Weights of a small GPT-style language model, trained from scratch on English Wikipedia: RMSNorm before each block.
Each number is 128 + 24 x the weight over its row's rms, rounded and kept within 0 to 255. Layers, rows and columns count from 0. Numbers have three digits each. The size before them is the row's rms in percent of the matrix's.

# up: layer 14 MLP up, 448x128, rms 0.0791, rows 201-267, columns 0-63
# down: layer 14 MLP down (transposed), 448x128, rms 0.0803, rows 201-267, columns 0-63
# gate: layer 14 MLP gate, 448x128, rms 0.0811, rows 202-267, columns 0-63
up201 105:086130091099126156138143094118093136073173100094166123159121139150113143131113178151109111095136119138147118113138133151122138101125154103127126141139106167141102149074112152136112132141144154
down201 097:123168112125184119099147126107156142110093124133126163088122137127177114139145093156112146131130076095151125130137113116168078133135118154134091140076138115138185092140142139118123136137172141
gate202 102:139109147106120122141151092148100173168121123116181124157139133152154135121162134108143132163122145146083107162141131098079137158114112157076131125116117161108119110166112131156103145074144157
up202 100:126126114081119104138161083127108133157109080113148126118132120168131177138119150148145153139121128131135146066162117136154159109123104135129108119118110119154133198179064138121176121146134095
down202 097:107136130183114133122107129150182143143154129135124149122109148083131111154129141144142154134098100148144108151089152181129128172122108118109188145127100139126107108137155131105145141169099090
gate203 105:142125154085171119174111131140138169166144092124127141132122138141144163105104079095153141152099118118125070131128089097105102114156114143158142146186109147147132138150140076198090134125102138
up203 106:144144088134118100137144094192174165138129123132145155119131138146123087139141173108109126180123094121141114142143161137114112083121145158109089148106144151120092110127112110159123139076156144
down203 103:183126074132100174120139110114125131148096154130131129136098150149091106115151114107099139119127148127127136182123083104147109135099112111148117121134167118177172140114092058125130114146093095
gate204 094:147169122088120121102119105090113131127141136154181096149143117133109040140077135120141136105178138180137137108140100139106118120145148108087095129090198114122123148091111125134124140149152115
up204 100:099136144130111115087067158113102176142061132155160152075118116103099154120109097120122096106128136136136179116125153139137151154158178145101114128136128122117139129140108108127127139162137126
down204 098:142144086103136121129134105135155130116165130133164135159089107133151151098147114077108113124109128123127110158112086094114110120108087079109135118077108129152158100100113112089136125101126140
gate205 096:117128116069104092132159161135172122143127161128122134104145121152103091134145127095113143138136113146160131123127078150115106129136135078126088146142172133116117093172114102192129152157138130
up205 099:150166117156131123099140145146114129124181137131147131101087156115148129141174103141135108100087094136132121090132102116118163206136133142171121122148087137129090128121148116107150145116109121
down205 106:087157130153128134090169139128124143138124109137187111108083157148140091064138160131157089135114133116129125104131142077145163166120107155142138140114117093118136149127132108153175095172101083
gate206 103:146129099145112146123165083166131121102101141140121145163104122178170120106178152108141137111131145165145172127116133147129167104123183139109128131147132140169117092133138107091106136090141114
up206 102:118143115135123164144139162091171140116122149114119163116121136129141143130149138147119121129163147152122139091071120154097093103147126103131131120105135114116163137131151121105160117108152095
down206 102:143107107063172090129114140158115177154113124114112167122133140134137105123053145118132150107117116143139100121127155140122146136165070123130133141145117143161108077115091155103120108091142152
gate207 098:086125113138102101123140105086135112093160144129146081091140095136125125113161130095092118119133123150140138168121166094161076144122078109112143144137132161159132151107147128136162105159147105
up207 098:122134136119157078077128135105116132086139134120164118130157140126126096122066100116123140120132116120116109145133101134151132076128124141148151154150144133115137150115093104130146145146129112
down207 099:113073121135136106132121106182100157166128175142155129130120166095131127154086169107157128130087130190113113139127166138116117079128149083104152126110140083094138127121178107080120141112125146
gate208 098:106102083133103120103101153168125114106111114132121152126105156135135164123122103136151181114129130151131137112124154115115154132099103132122130141105126122145086180140206088142136140119151131
up208 104:138131145107064125125111169142132133106143130144131126161139145098122091093127132108133087158166122088186180125157142118122095171149132073076114112102128127109133084092128135137137178141150141
down208 104:151125116187142135139128125090148169109103141098187105121118098125147137099113199087127120130146120147116142108119097089124151149141109177086168142143123150142122162152152128139157097125148129
gate209 095:136119153136115128123131113094142157104152112137112096150137130080196089147129199129106134124161118151106142104094146133083138146135146118152146125110129171121148153137073097158095113102148110
up209 091:143145129129129103122079126121136117155103160112140183120143098106108069142164105101143133104146086145111071128120102130123106119141117118133132121126140168154122133101129130131130103142164161
down209 090:133138111154139148103114108106161142087089096130097129140131106171140150093122099152102108145128110115151144132152121132080142178161128146088150133094119105092177144138119126088119173142099111
gate210 105:131094140109165124116136122175152109133133139158151159136172108125137109109092105148098173145103101109082119127092163105158131122131138090143137125166147113147068093125129158111119148109149097
up210 104:155062148164110092127153125126114140125135158150148156129169147141133115098117132166168162172151136164113098102146141130146136106159123114103136156119150056156171104120161119135118132107090141
down210 106:140086117159162110122114123146121118134106159136170156120172101160132169111072089135114141114153086128117119131151119125113172078128136103093133129160132150134152109098113155102103120162124119
gate211 094:121091153156136135150108185116114129127118146165164151143133166101156135084120113105159145132118167119140081122133123150136116136161105150085131140130167118142106166137175129130113202086138098
up211 098:106126137152109117103112131152161121120143131128123143115123106101098114081193125117163091116091144124134121167059118094125123122100107118138112137093173153114085120130138105126146101124082156
down211 103:119126173125144100120146104134101139110163093141085086158125109080098128144114135115162159133135120142126095097171138111165132126130142123105106155065117111130129143122103160105084113099169129
gate212 101:088126130134099106119103118095110088106073135129128097137122124128110122136125141175147143073113132126191114139147123127121087109183138163149078113163130113124115135126129131118088121074132139
up212 099:157152158160124146132130142166101152139182111117128147122070135157126137112170146095140113102121152161154110137134121131092101102143121128155092125137093124124165148101112090093129116119109064
down212 099:109104141101122121153151178141144151135128143089148121138144103141145134102124128104076140151146119138111108143118132116170170117123137156130162100103110131142137106105173151096162153158116089
gate213 097:112107181106109125114120112111164110095113161154144112096145099121111134108135120131143129137122112176161156129139104158117130165078103141123136147170174118141140099159162151149149137123103139
up213 097:162143122101103166135143117131148146143131129112108144129122164132091099171126095131112101172115115119153157134148133107095121155121163164111126075113136140169121164122105104127120157169104122
down213 107:142120129143113151084136108168153127120116101114127108137105068144108127051096119134106161141138104076113127099141155123099106139121106147118105132121095121136135107138177146112140114123134144
gate214 095:140107163153129168145105151150152134124097112117113103108123145159146139101140114139100180111095123091178111118120134130131134141157131144122153134154087156102123137138112100132122136097149122
up214 098:100141157151118145175152097074107141131108095109102142117093119157131129131151111103163126125169131100123117120166103113099119101144120171115149158114110115112106137145098121139123146135133121
down214 104:151128097123096088165133123153139119104162145134146136118119107161161092168113126142130086118128110118077102112167092131135133110134086156088091101129132083132074106138089150136098087154117131
gate215 099:105136134125123129163121114156140102124166080111087096132160150142152106138135135130137151140174112180076100137155132141158111130172123108128153129088126107162137108122145158127133132119124104
up215 104:176142107111113147133139143104130161152110097142139138139101170153205119105141125107174152116124129176106107165133141093116103156120108153127136146145159138165137150071143097103140141087123159
down215 102:083168137097115140123078153111137137081130084166118159120145146130106139180162112097127116135145136109119117137128081151101137136138106087077111115115153106116158115166152111165138139105144135
gate216 097:180178116128141135096129171156093141128105152126118120135138058134105145167100112095103099145121154151144090119140095132112107083093138151110166133110145147110116130153108138138129129134127128
up216 106:156106161124166123120153102139116143165137112119106137135098125125111121134118125114160116172105157112125057148143106124136126099133091108138193129115104105182087146142123136117174110160131127
down216 104:134120090132111160108122144150083132161097128112161123168143156095123159104092100088132113096145156141159136125160121129113122141145131130159131158116132109142140130091111128144121175160133116
gate217 100:134106144134113099144133119073094140143114167093112144142124103130103147123155142114090138138112119140130128139127096099122166094108092133093161148092093088147096174173134136079137157119162128
up217 094:159105112129140118093148065144078123072086148149163165151128151100107128159139115120122140131093115149138107149145115152107125145127135162119124171137158165184110129171129099116094131130108074
down217 095:117111135093090125107135152164141123116162151152140107077164132147175135125137164101145131135111153153144133150076161104129163104140130129101118103129165119124070084074091159173132119060107143
gate218 097:142141110143130129109112106129147149124123150145152093095106098140104144134133159161097130121135140126135100108137149158151175150085164184112112139107104114126112145086164116110129143182115144
up218 101:207100126134121156077097137111156168109131101122115127136117130103108115100145151159127139097126138157114115096094071142168099151138160114122103148118129123111091162117139136115113142106106084
down218 100:148145112129133093097101143135140159109155118118096167134095169150177131120145165135120126136122113092156142173138112109131116112156092090128113087161146085151154139112118127096156139128132090
gate219 090:116184111132105130128153127141113117124085092170161104121115150097103109133160173114088154176145141149138121140165120121134144168126115111141099161128133132155165106166104177106156130095074130
up219 096:167170143168109107169141121133112133141154149080108133076172179131102099115110119108141165102167153134107162076115109158108122131111135121133138159128109100097134142059129115111160151136123122
down219 094:138133142113103142130088108141123066127132158112123118142144129159152120154125106163131122171103144164154149131144125089139188103127143092128133116130133157090043109120128109151122109108139129
gate220 101:108107129175142137167162127090125132137161080144115100129124112109127107090114143134118137112110155146128115125150145121152177141127158118063109090126129101111122112148112133122137085169156146
up220 103:127139121143161169154162166120159087125120126094091116105142095107165114147138116135155122071140148122175120088150127151149109135122109105186148080139158115094134146126103100136141125159117112
down220 103:093114113140127108125133117123130129118109147143157134135110125137092126113142117128113147117091139142085066182145136150156123134140105130130105121116179080083137116135154121144121074131148130
gate221 102:105127118125133161122146086140122094078133124093143140134147165163139134107082140123134124137057129193137093152112101146137135119150126143126171171109095080148128117153121114125115160141123133
up221 103:123137137146113133073142111121130148143153116160150136127115118166154146127126140098125111153120152142093129098156069105122112139104170064097159113114134171136147136135102120136148114135117133
down221 102:111155123113117135116166109104125158122106173142104086153120137089103175124135133112123137165155149138138134127126163169100151089150113143140106136138129107119099117074126143129100152143130149
gate222 102:133080143113062108121125122144137154117152115135155088143129148108107093077103112144102123051092108148127149154146134150123140135142147115123167119164101099113148125106139118149175166084182109
up222 100:121133081149137094095157139107111108104152105102143149160154143116126142170115143138102116137124104143161164172108113119125118140077104142141107116131161099132142162116146152142165130130142156
down222 103:147163139133142144112126147120134117161136117114136114088151107140093076136144101124149177093144111096085139167103185144116133120154175110082153094154130163120124134153129150098111095093144105
gate223 094:101148156137139101162152144122119188135058142112107108106122086088136086122139109117165144116151124145162125112106173134138141096088147127129148069087156184136117140138137130130114131114141108
up223 095:133137133145123142116182100115114144134109085116131115151140084127128135128129120107100182140124154114126109131135101096112101153126106121104122167128162147119134129121114150125138129144126128
down223 103:100149089106118133101135110087132084102080160168118096117105138135103171154136157168124122161103147161147126127102121130131122085125136119156134139148152157113136192170145118188131148111134147
gate224 091:136188114143146106057154092125159115151108108104147100126131129154095122125153171134156130089125088134159102081122115130120152184113132136100108157120162180150146099153097138159107132145128148
up224 084:127129113097138146146111084126116151133133142133107087134106175104158077141160142136116140115157095108098111153127145145121136096124093148130116129112132106141089117115133121110110141169152131
down224 097:111108169182083101067127133114147090140114092116204154095111108162159165106137134142132124139144135141117127154144125131143148134152132102094136133144112149171148153142149132125123087148138138
gate225 103:169143130153143164136160178134125094114147127121100121127094084117104139151124074080120144142110098146131156091129121104131100113108100143107118079095123153151123130119108137135133098117156150
up225 100:180130134125111114135160139125157140176110128156151138131152122112143092135127143129108101117145114155143128103162103143114095157154110122095161105163149119110122101161108113148088117098079131
down225 108:147150118137118119142057129129120131099110130138128102146108099148099166158139114089140145132124120126129131139111157093137128125126178159110135106164132150172096124130120126121137136143127130
gate226 098:130134119106132117172151102134164115165137152116099177143102123116133110122141120151106153125173118107108132152107150114127133119107145101142139136113106132104130126133170122144108105123122093
up226 098:127123136138165139138119107118098143119122134106117118125117119092109131103122164092108123147149108138090149122168138113134152134098097137091101149086179167122093103153127162098165099109097104
down226 103:153121099125124120097106114133136113149127121152152133128116141152119063146108132110149127113149128133075104180078160117108083131188091156147126105095130149150133120140109114103146101121112172
gate227 101:144178125127126149140162097158147167137143121116122140123118113128129124102146078129156141139108101145132136152096139165124134135125168137159129135103142135139136110142109078138145132105165107
up227 094:102109117101144166173152130125120156107110113149132152151125135152111123096128098155175164117147142104140137103125163111105142094147118137104098151138109153143143116165126075129130164118117139
down227 101:095182124130111103126099101129111159140132130125167093134123131130105144154179153130093130159101101140110081148122143147097135143107097149146155128076142110101083100148143126142142107116096105
gate228 102:150133143131107111127113118101125129089061086153115120152093129132149122132154127090112128163157157106153163127124081155133102151108134101138112109141164107139113127153061164109120144099088142
up228 103:108136154106113117147170129132153124106101186154140142107115113152138109141106143115090110124109147108167144131104123124104105122096104129148180147136127144080144161123101092115100139125106093
down228 107:106116123112125098115080209119132114142121143115137105120123146138146144141163109113160141089127112190107095129100110104118143090130150102122139103105144165096153154154117119157154135118128192
gate229 100:113175127123116111151076118130114129118178139096105141118119151116132124153124124150157066125144124165150116174113090128148141122096107138141179101158110138100107140141125111130104134121152144
up229 099:146145109138114142138161141106145153122156135163140111084146088083153159126119121119139123123140131074119118140122123189149151087153092118112086155150145128120179127129159112104111128075092096
down229 102:124132111079139182155153180130106075107121126115119159158138086153113163159151152173146151119146136138115118146185114098093130105138134136124149139135184118133115124096116107141146131125108138
gate230 094:123135168154140138122137099125108106113137145154113165142126088153110134125198130155140090125127136139140118086107135127109174110169130084128109124132113119158140105079095124119125086106103123
up230 097:154141125106146110075163125115083152129113097145103098135119128157145140155101124131105115093109124128134142139129145115101111124140132127071124137161140086136107158141133131130193156115123145
down230 093:135138110150105088141124107140154132170102138107109099130119124133129148163169119081174139146127117083144112151185112125124075154139081172127133121098124120065137154148149130154100131126151105
gate231 111:123107107144125126104137156148122146114142134103186082151127161096136105097112113130139124135146118113130148134088115116118105131135127124118113147105171155113090171134132142141134164111132114
up231 107:088120133121102189144139106196146082168124086106164116131089139151121091125164125112169139155141118131103163114073111118097138137117086100118146136155095100136102129134136151124146139108105149
down231 112:111089162114115100131112142136139137122125166178120127161089142170116140135114101158142098130138083134142087144112113126115163119157132165092142113137123145138170116127136156133133115105122126
gate232 094:119167090094091123150146117146144146150110159154111161151135105147143125099117141123124095124091104106100140131069135133115116148141166150128126125094151162143167115168137101145139142080110110
up232 095:130104099076108123115111155101093084108103108112128098122115154094111097137083123115093140155139129115119181098082129122135127082126115115081125136145100085105117119138113136116137158121122147
down232 089:147126135097122127133138134160096141133113103156071181133124121138134144105152124151165086126110134130122104201142130143116158156143129137093119120126108134166097136123128091113154118134069113
gate233 104:109141124130113158170165100154112080147100106100134119112146087120124131150129136127113127120078102127152111144146125093160118126088140153093134134155137134122166070151150128155131104120111155
up233 100:112112151186133134111119087130172117135148190104182130175124101139083146168155093153172158130156101160137141147102147160136128126087093118106123121109160147142085141148123127127119148118138129
down233 100:160174134149145175131121152139107129074158147123140138101124125148128099144138154157075125177102129140184083103130132110178094122119158147145139096111129133121094148129082140105118126156125122
gate234 098:122142133142133131130142133160116130210154139129132109152077170145075149159146118141113123131102147125130144150126168160124124144151057145102167092099093120151145095147109126130123137126119118
up234 100:149149115123108144136146125116118130099133158134144133126121166178128147072165155137076111128120138096091098155163141175078123155129151108117116080132104132122124131104084151110132131154143122
down234 103:116122113126151166132113180122137079141120072109107112133094201122139112133127161132101180167089137108124127150118124125149117121123122123132168098121113108090125119130090140128113177103150126
gate235 100:143146125136096127090170133144102160136153099159082098150098132125136126167150099098129134143084141152127141154135112121103124141139114130173170150126133126162130082133130095134147131092138131
up235 099:145111112128054108143115155152170130142141184145139107084163123138125132141126103126147135147157115127095117123104150118166130101126147145172151120127181152099112184154167113122097143129174141
down235 096:126141159134126113148180151129072158127132077142078081123118111138152142136124118124144145137124116150155129104148098168102153171101109119118113124112146132100119099153133106158109159119090120
gate236 099:102106126136114097167126145175136090171107168124157129116118153121112129144132154145131146145125163106130133181087114163157129050138116111094133137084124142128150125182129173163104149166153131
up236 101:107110080147109114141136144099163132116132092069119140145152123113095113118149153114129136112136105086155141111098144147148082102137111111126138096139143146092137187120093151161088132097134177
down236 091:126133162112123083089144097131110120148168160112129177174102095110100146125101118109062120149182103153127128113151132130100141092100131107123127129131134123163155139117155113163155129137179135
gate237 102:133115144117117117123151102093151129143121137191118146110105087129107120130136121170131126128141168111115065127100140137130158126115108136158150092160139107114089110143151103131191133139106114
up237 102:102136106117101151118120103137125135142110166095128179101104137093121132135147140128106118159077103112104156151182131132132105165094134116092121147132110122155119121127137110122132126159117161
down237 100:150137125127119081144153160136144128096180129104132120142151095103160138091158130096139075151164120140143132101111109176120155107122117135134155121122097105141125117155102132145125128155114115
gate238 094:090160160150096144145137113131127151132141093132144136129148155099126128139105148089103120127138114126125125114106165129115164176090094124083073134097149160129121103133114076129141161116133128
up238 098:132146101091147158128123166120115131092108108096130122158170153130085119112093113102130147100160113118149156104151093140139099101117143124115148101129114133146107165143118130110147094101085132
down238 103:147120102124128130141106097140132144162134133126116129090133136112093133130156114151176141163127111131135079077110129151114185104153104106155142196124110156166128121087162167106107127145158091
gate239 100:114131138119122115137103145128103146129142117111189111111130138129110100150103130136110127129152145129105130094137127149126116117174122118066111114113136143165116115133141141123107162142132105
up239 101:112159134104150161162142076149094131113157130170149170171139123087113115104194103094133145127122132152149094149115143100128102121138123118122162153156153151108062137131131100127064125138140131
down239 105:131127156089079180154103159111135133108140132131152141124117155116162134178109129127108115171119126093145085087141122141111101113157079131148172122128117114088125120161144129134141146169151120
gate240 104:142129121059124123155097143112151123103132115146145179142063137147159112127133129137109158104103106144159092138142146149133164145141104126142122108182167132141150104119108145137155147153111121
up240 101:129114148150158096183092091144183115123131120108152146175149131145155152105163117137132089120135138113148146155058112118141106104130128148154109137139139175118089133113154129119097158108133156
down240 103:121138108151088137110147127138146157083121134121140119098162112120115129150124126134130135176151130135092100143123106140154098173072084136166145121092127152108150165166130158146162134119177104
gate241 102:067143136135154094110118139137147142106130110161171126138174132080154103147114122117135136181105160116122103125130137132121108139128156137098142116148127127122137127130164157167127123117183128
up241 093:129134114147169138129154181125134157143155114101146115125158122128158159151177122131125129116081120139108128140125174136158107078154121101094128108150117165102109110159140163160131089119118142
down241 096:123114139138153141058146126146146109092092136140173154140151068087093112112092105154111127124153141100136141086143121119161147135071116129155124135140105129164131148141133154109141158104122096
gate242 105:140132105118104127140128145129104176113100115105107124108123140132123170171159120164111098148101129141153153133118125163128140152133127137110135096120163105122102193152148125167123105119137137
up242 103:125133108098138188114147104126140132141137124112132114123118167103102142149170122076112153086113112125133160113111112155140143101108168130138094141104147134121114106070130112145152109143108129
down242 098:131176128130110118161136112150143128175184100107112152105163078119150167174111108120135093173104135155153131111132134100099083100141127107101147127107109097108152142130082109083114169138143136
gate243 092:073079142155168148167117181140132086121139103152106120143172111106127094147074127136114154139124134140159115144129118164142120137166119149129139138076112132152125151115138137171144141109084142
up243 095:136146167182103131084172127133095141113192123133105143116123125107138100136132170138149118143143121128139094092109125126095149102118123120099101163110138117146144131128134118119151168117146133
down243 103:132105139129132149110156136123100161139134119147097121135122130166110135130069109130138118091153094122107121114102108100129160103151152142140150114147143151154127125137096150095152093145100175
gate244 091:145141137182121144123139174130110174078111152123097147115135111125118122113089123132129163125143151125165098074107098156156118141162157124162164147147174158122159140185099131127162139126130145
up244 099:158133110145073108132141112082113124150105155077134126093111142108093122132107115120127132105156086164126187089091112147098118144149162096153087142131128106144116160140103133154110123116118094
down244 096:115097088140139141094115127155143116112154144144103116124103140184119147149157095113096112189086116137112088135109169119131103131117137131101125143148094106130133096106134142142079105125160124
gate245 103:123136148073133159121103126141121076173148127081154115113094126097094126111107108138131125110101111105151094136113155136133129102152107113150161150096083130157174172114118151140105139105109137
up245 099:144159148123127099115113151092117145120096150105129147163082146130146148074149119157167131131124156142088154137179111152132095146089120095145143115097104128083127110138171131131126113149111148
down245 095:116107158091119173147118101176134129079149131106143080092101146155093117160128159117139119153079099142145116062104114116114161158162104121128117110129110158131098131048117126122123128141134067
gate246 102:145117109121117138150116130144111131129140146134152105144163111144165115123156086123108086130203147143153110099122148096109089112159083059145121130113120119105109150154134081113129112146178160
up246 094:143110174123182110131189151114112127167131158126159166167137138129109152114109096174126098176090123150096104136107085153063129087165104128137128155115120161115153158078136107151136127100144144
down246 097:130135108146159128128107146097140155108132105106152065113082149111141081109110128125131112135173146139115165180086136098155115155129174119152125147184122160106110154124117097113155139121140098
gate247 102:107102127144150168115157136149123161152175130131137061163099153137152162138106140119112144160122069124127142110094116169097129112174122198134138113121096083077154172141082136104158126128150095
up247 112:130095130113080114136064161125069158135133129120152117128116124154116110137123118161149093124110157103111133106131130147146142107097087106131129197107126085144118159146150125108165125114099124
down247 109:115137120127097151113161127104122119117120108059091136168088132132130119104118117115110138160123153139169106133135151143148148140127162113112166113104140095091156120140130117137120159159147128
gate248 093:114139106145127130110128097142142136104090136144124116140121164159158151144175130143089142135121137138146129125164129139127101109111169165123127075156151095135089168129157128105188129147145147
up248 102:125147103131126133127140106157106156113154155158142154092116148134142147140136168148125167129089124140116091127103172120101143130114121130117143144138151120124112099129167115161142137138152116
down248 103:121110152151121135165103136126088166118131150156163123115109161166103110136128093133118117117125127152127147109074105171130143148098094069144136132103121158131124130108151126108107120099093113
gate249 108:118088116190139111165103156143119131119132154059131146147121127107100142099131133184137109123112072088126070114132110141164134134163158141146158100106142167131126109161150113147165121123134134
up249 106:139117142113114170113103139079145172108157112157102140076166135106117144117163096125125141123155176122137123117132145153115161132139115087142122106167097113124119143073124106114141144125101133
down249 109:158111101131139164148114194126180116105142123124109115104155151104139090119138104150133175108162144136110107147054117168147170109099133139132111075133123113125159112107121087080133132115102134
gate250 088:094108097157115143096134148127178126097140124104124138167122095149133132127147095111127131104102166171139120117164115115079125158117165119095166170082144140132116121141138159123129175106158155
up250 097:165117084181124132103181138087073124138136137101154131139190143128128139165162099149105155154150114150120132075106103137123122107127123120100140141151130126077080134116162112129094147083108145
down250 096:147138145072141163136133132112129141078111105147102136158095150161133120133145142111090140095142129185097115130128106091101145126101130171101137120132143121064125139109096137090167148115153112
gate251 098:115135086118118125159122110093175130113125137120117099103135144165149096157118069095153147142117095179177107160133119148151117127122142139156150087126110156074098122142125176127109156131095158
up251 105:082127145112130109133085119121141130125112129126100115098135112145190122141118134089109132124112125095132136106117135162085080155108129107176172129169134152096105099124106123137162147141098143
down251 103:117105144102141179088148135107141145125177169138152137089157145126117133180104150143146145083122142104128098130130136109110138173149130117149106149165110102137113090117086161128148118104141141
gate252 104:168086121134106156123136110171107102080161133100114141164103138096118115148148149138102088146125146186106131159147148136136160143111122133087138126101144140105158105186134100130115114117055140
up252 105:135133143107068105110131129118149115147098141113138109161111133142137149163122106124102100149132120108152071115117124147131127111118154120133138171123138109121154132095166114128146123111153097
down252 101:168073135129126131110092118147138182158154142087123145101112143108169152103148115119140128104113141144137141148151099137167126090104144098125123139116126135143074113077122160150143143109153083
gate253 095:106147151159152109104118131112145151129125123091122110098160161124144099089172131149151146152179140126108155122137158143108099146135137157164118107137162081137143135133116133155131121087126117
up253 092:129110122123139140109098150138137116126126155112113105118156160119105145087114113164175146128130136114122162155139111127149096163198150094095137126163093139125140086159156077158114133135084148
down253 095:145141124155141150118131150133155146139100127107111118070140160108126131118121157160174115128162160144135125126117140146093086131165085150140092149158121133129109114127120111093102125108105116
gate254 100:167161166152179144138093124137107134117151119124130152154089120149129074138088126130125132072117135132109053133158133125101148105126113146149111110113122138103115152083145133132120120148116110
up254 090:130156106071140102150154169124135124082113136124135116153067169129163114126140107131131146148112114127136158087144129128145129107124124123125140127124110143113155134121153107170110085135060172
down254 091:151101136150130128115083098126141123082145130165127148118159082110075156146140101144145135148146124111108128118150100120116111137102128151158097135151119095190171180133162136126101168111147107
gate255 093:133139162123125112146175126135143161142099096111122093127130107144134097144122143114122099120157138157115082160136089119148084140078178132100158139141143137153176112119120136128124148122148120
up255 097:126082117137138123103123134122081082173151109104081086134138112077123147093121109069120143111096123120102117119112091145149147142094093131115084109128119140121133125121161115116147105125109107
down255 093:102164123120141100057100134111165093121172110132169130140130123140141115131117123144141075139123151168131154153112165142121131126159119113091099145174119122095109135150150126117104176133132135
gate256 102:103115142123154163147148160109089170106110124167130113105111141136145141160147118159103157085105162087124151132079170117150166112101090126105144155145136152144156096154151113112172153142148189
up256 107:106118153144162157137131130082151085118105090154117096094093135103109110153091071150143132162107100079138114103155155114118142105171075128199129099115177115127131156163112125098167120175157130
down256 106:156111126139122093124132108110110159083133131143118130130170074123117109173117123142150129128201155094147125145128133144176180076102145136088136129085147121167128133156127105089121150163156150
gate257 103:121163102125143080137125129136109115112199134158155089162163124111150121131140139142151135132118123120120114142148111143090110101131113118105131096135132080113108095098124137146090133106142096
up257 106:092150118129120136122075166137105089155153177154114123140176165087123137136163110119084147162140124127140126147074135148104077143151142135155128079153113130137144110153131171117138128112148105
down257 108:119085106140139159115148157120091131129145129103133092133147152138160140144132139163131137135091164157145133138124144112166149105175118189114098165131164146104096152106129135124153139117117138
gate258 109:154130157143176162157132117085124116138145208125122123138110159147091102105123086098143152155157107168078097133098118126120132152150109110121133151132089124082125102171103118139173155146159160
up258 105:110116128091098170095108100167117081131090154142100143131118163158109171089115111090115146158105131161113120148120151121127114153140087128121092154134137103106166120171092168118138121133153106
down258 099:155134101109161151110118154137119138142142192091114087117118139128134145082132135150156140141141136164138175129116119122122129146124146128160078135116113156107072112126102128139144143142103132
gate259 095:129121094102142115094118095110132085111133094163115097165151096123163129149124092094150129149122113192155129154124108119105105109108110124085142164114148071144172106145120152204118129127173117
up259 095:146180102168121137099163099206110115140132158098106093166101134113090130141150130117099135162098095133141155132141158095151144100116108140148130156132102125087121120143128106171111120140099165
down259 097:091128107125116110166098172087141136125124118142133191123089114125127134089109129121131109128141164155151144118137129102133099097096108160190166149122124127160144121061145174123088162102100128
gate260 095:119107123109149112153158134127158158103143122124130147165107089151134115114080046171147129134120130136118109142114116139111081140147120109111143147154141144128158076096146075127071137181121124
up260 099:196152116131105133123164126124147108150143122093120129125120104166111129134131103138114143158114069145135162178141155090067122148116135109105133107142118124152096088132148162125128129166137128
down260 095:156084123156107147189134159099133108117105134104153157135134149135090110139131103149146121139157105128162160170135146126153148127150076149112158098140107121105136119136153126121140116142157138
gate261 108:112150168081115130144150131135151110111132119152108151188100065147164114182086129139104122143123118119139097095154092128144139130138086082116114152115133119131124092165142097150139161103129161
up261 105:158151078141147109118118134139179113133133130134118186094106146100169125143117131100132172118160149134103150149089133097104147141117186119128114068169151140062153134156148147117123127116166149
down261 104:135090110172107150122124147109123138125077136179153128134139170148120129148167094115116115168106104142078127104117134149128136129118097106114163141151097115148157151098136120142156091181118118
gate262 107:095146096168126115133125095152134159138131103127133115127138143125131076150162157100158110137153136138101147112141145142127113131079124091103145114113177119138104161083142124138103133036118125
up262 106:124134099143110116121134132099106122145166100091079137130111115127085135107129120070134149108168148108099181182108154126088109130151119164126146135121170111138120160134129170132126142113107152
down262 101:134145179080118119124102105125135162117109121128146136122123162132125109162174095123139116109132133163116120108142144135124144160156128122141110133136128110134089102103180116138131154145140119
gate263 103:157120120140114095133147150170171147140118114119159117128090165151115116119090122147141119107088147146114131153119108096139114094116138161121113114147147147087129141082106089165142157135189175
up263 110:110150124146152130132118143100148172091142127154165103121160189170136157126140139097172107172127150163129113151105139136147120115122113172125141133096138131132129129149089127106161117160145139
down263 111:113147064145105135125140091100125124151125108102137106150093120148084100148137103101102126129127122122125089119113095112123142177119065134172133121142136104144144123139173092132101116172092148
gate264 097:163119144147111104141140096150159122089137150093105106150085151119104131151165102168099176168115115112117109122145113139133156136126143174084090141108126084119117100164119125135131116115170128
up264 103:128142145094161108104140106131140137103136111121080155105113123102104131126148100123129120106166144107152113092117134184144157122113115105136130139117146129126150118180095150116170126094112163
down264 107:156114070120107120103112099146136131110137105166071104111141126145146155141130131146144105153147154096125115148115155139107187124100148097084076122145116136155121184114127104123147168103146087
gate265 095:117136130159143139141117158175138140102112122131150111137139176131116151148149109142117159116109157128157085131119141133150113160127101126147138076126116110103120105169155180124163082101154165
up265 096:149134106158147154111111138086123150152128119090129169129108140131174150122115094158173102100152154147111152141120179101075138130118079099116115150122100125116100115119097130146148151134118108
down265 104:105107113066178128119127156086119114108109133126098082154136141118106142119160122105106165153172094144120132110124148130150128123140138116092128112147144106115133107156109174139164146122140170
gate266 108:093087099136100124160153151089178107165113102117081114138154140136136088103110106087131178128080114162128114105109123145145092118127092131139124116141151108126157167091144133138111133121144083
up266 099:136152125128104120114146156119133187143103128165141149165150111123160130109126116157085091126124133135117198147163149140140152134104125143106140121092130124140113131123163104162101129063141111
down266 106:116168095119120118148065088088144114168111137128130127122158140113080181156123116104164067128134124105180099123109128178159105134139154134133134143115128129122147103177121146104162144141101120
gate267 102:164106136114130125114104132099123113112167111126159109088126122117125121153166101146187141079125110145148106122128146099122126133126080141143121098120113107074129125116111105133098070098147150
up267 101:174136096087115130119177095150091150115119134140133149106115143111120145162107158128102088119085135103102104117165140086075148145100108124099159176119122128139170152151141123125181136157121115
down267 102:149103129127153155120137096119111157122121172159164126139128151129089116096136067110082141114097118147147109096104101118113141097089126094147127115126121085147127148150143196134115118105142154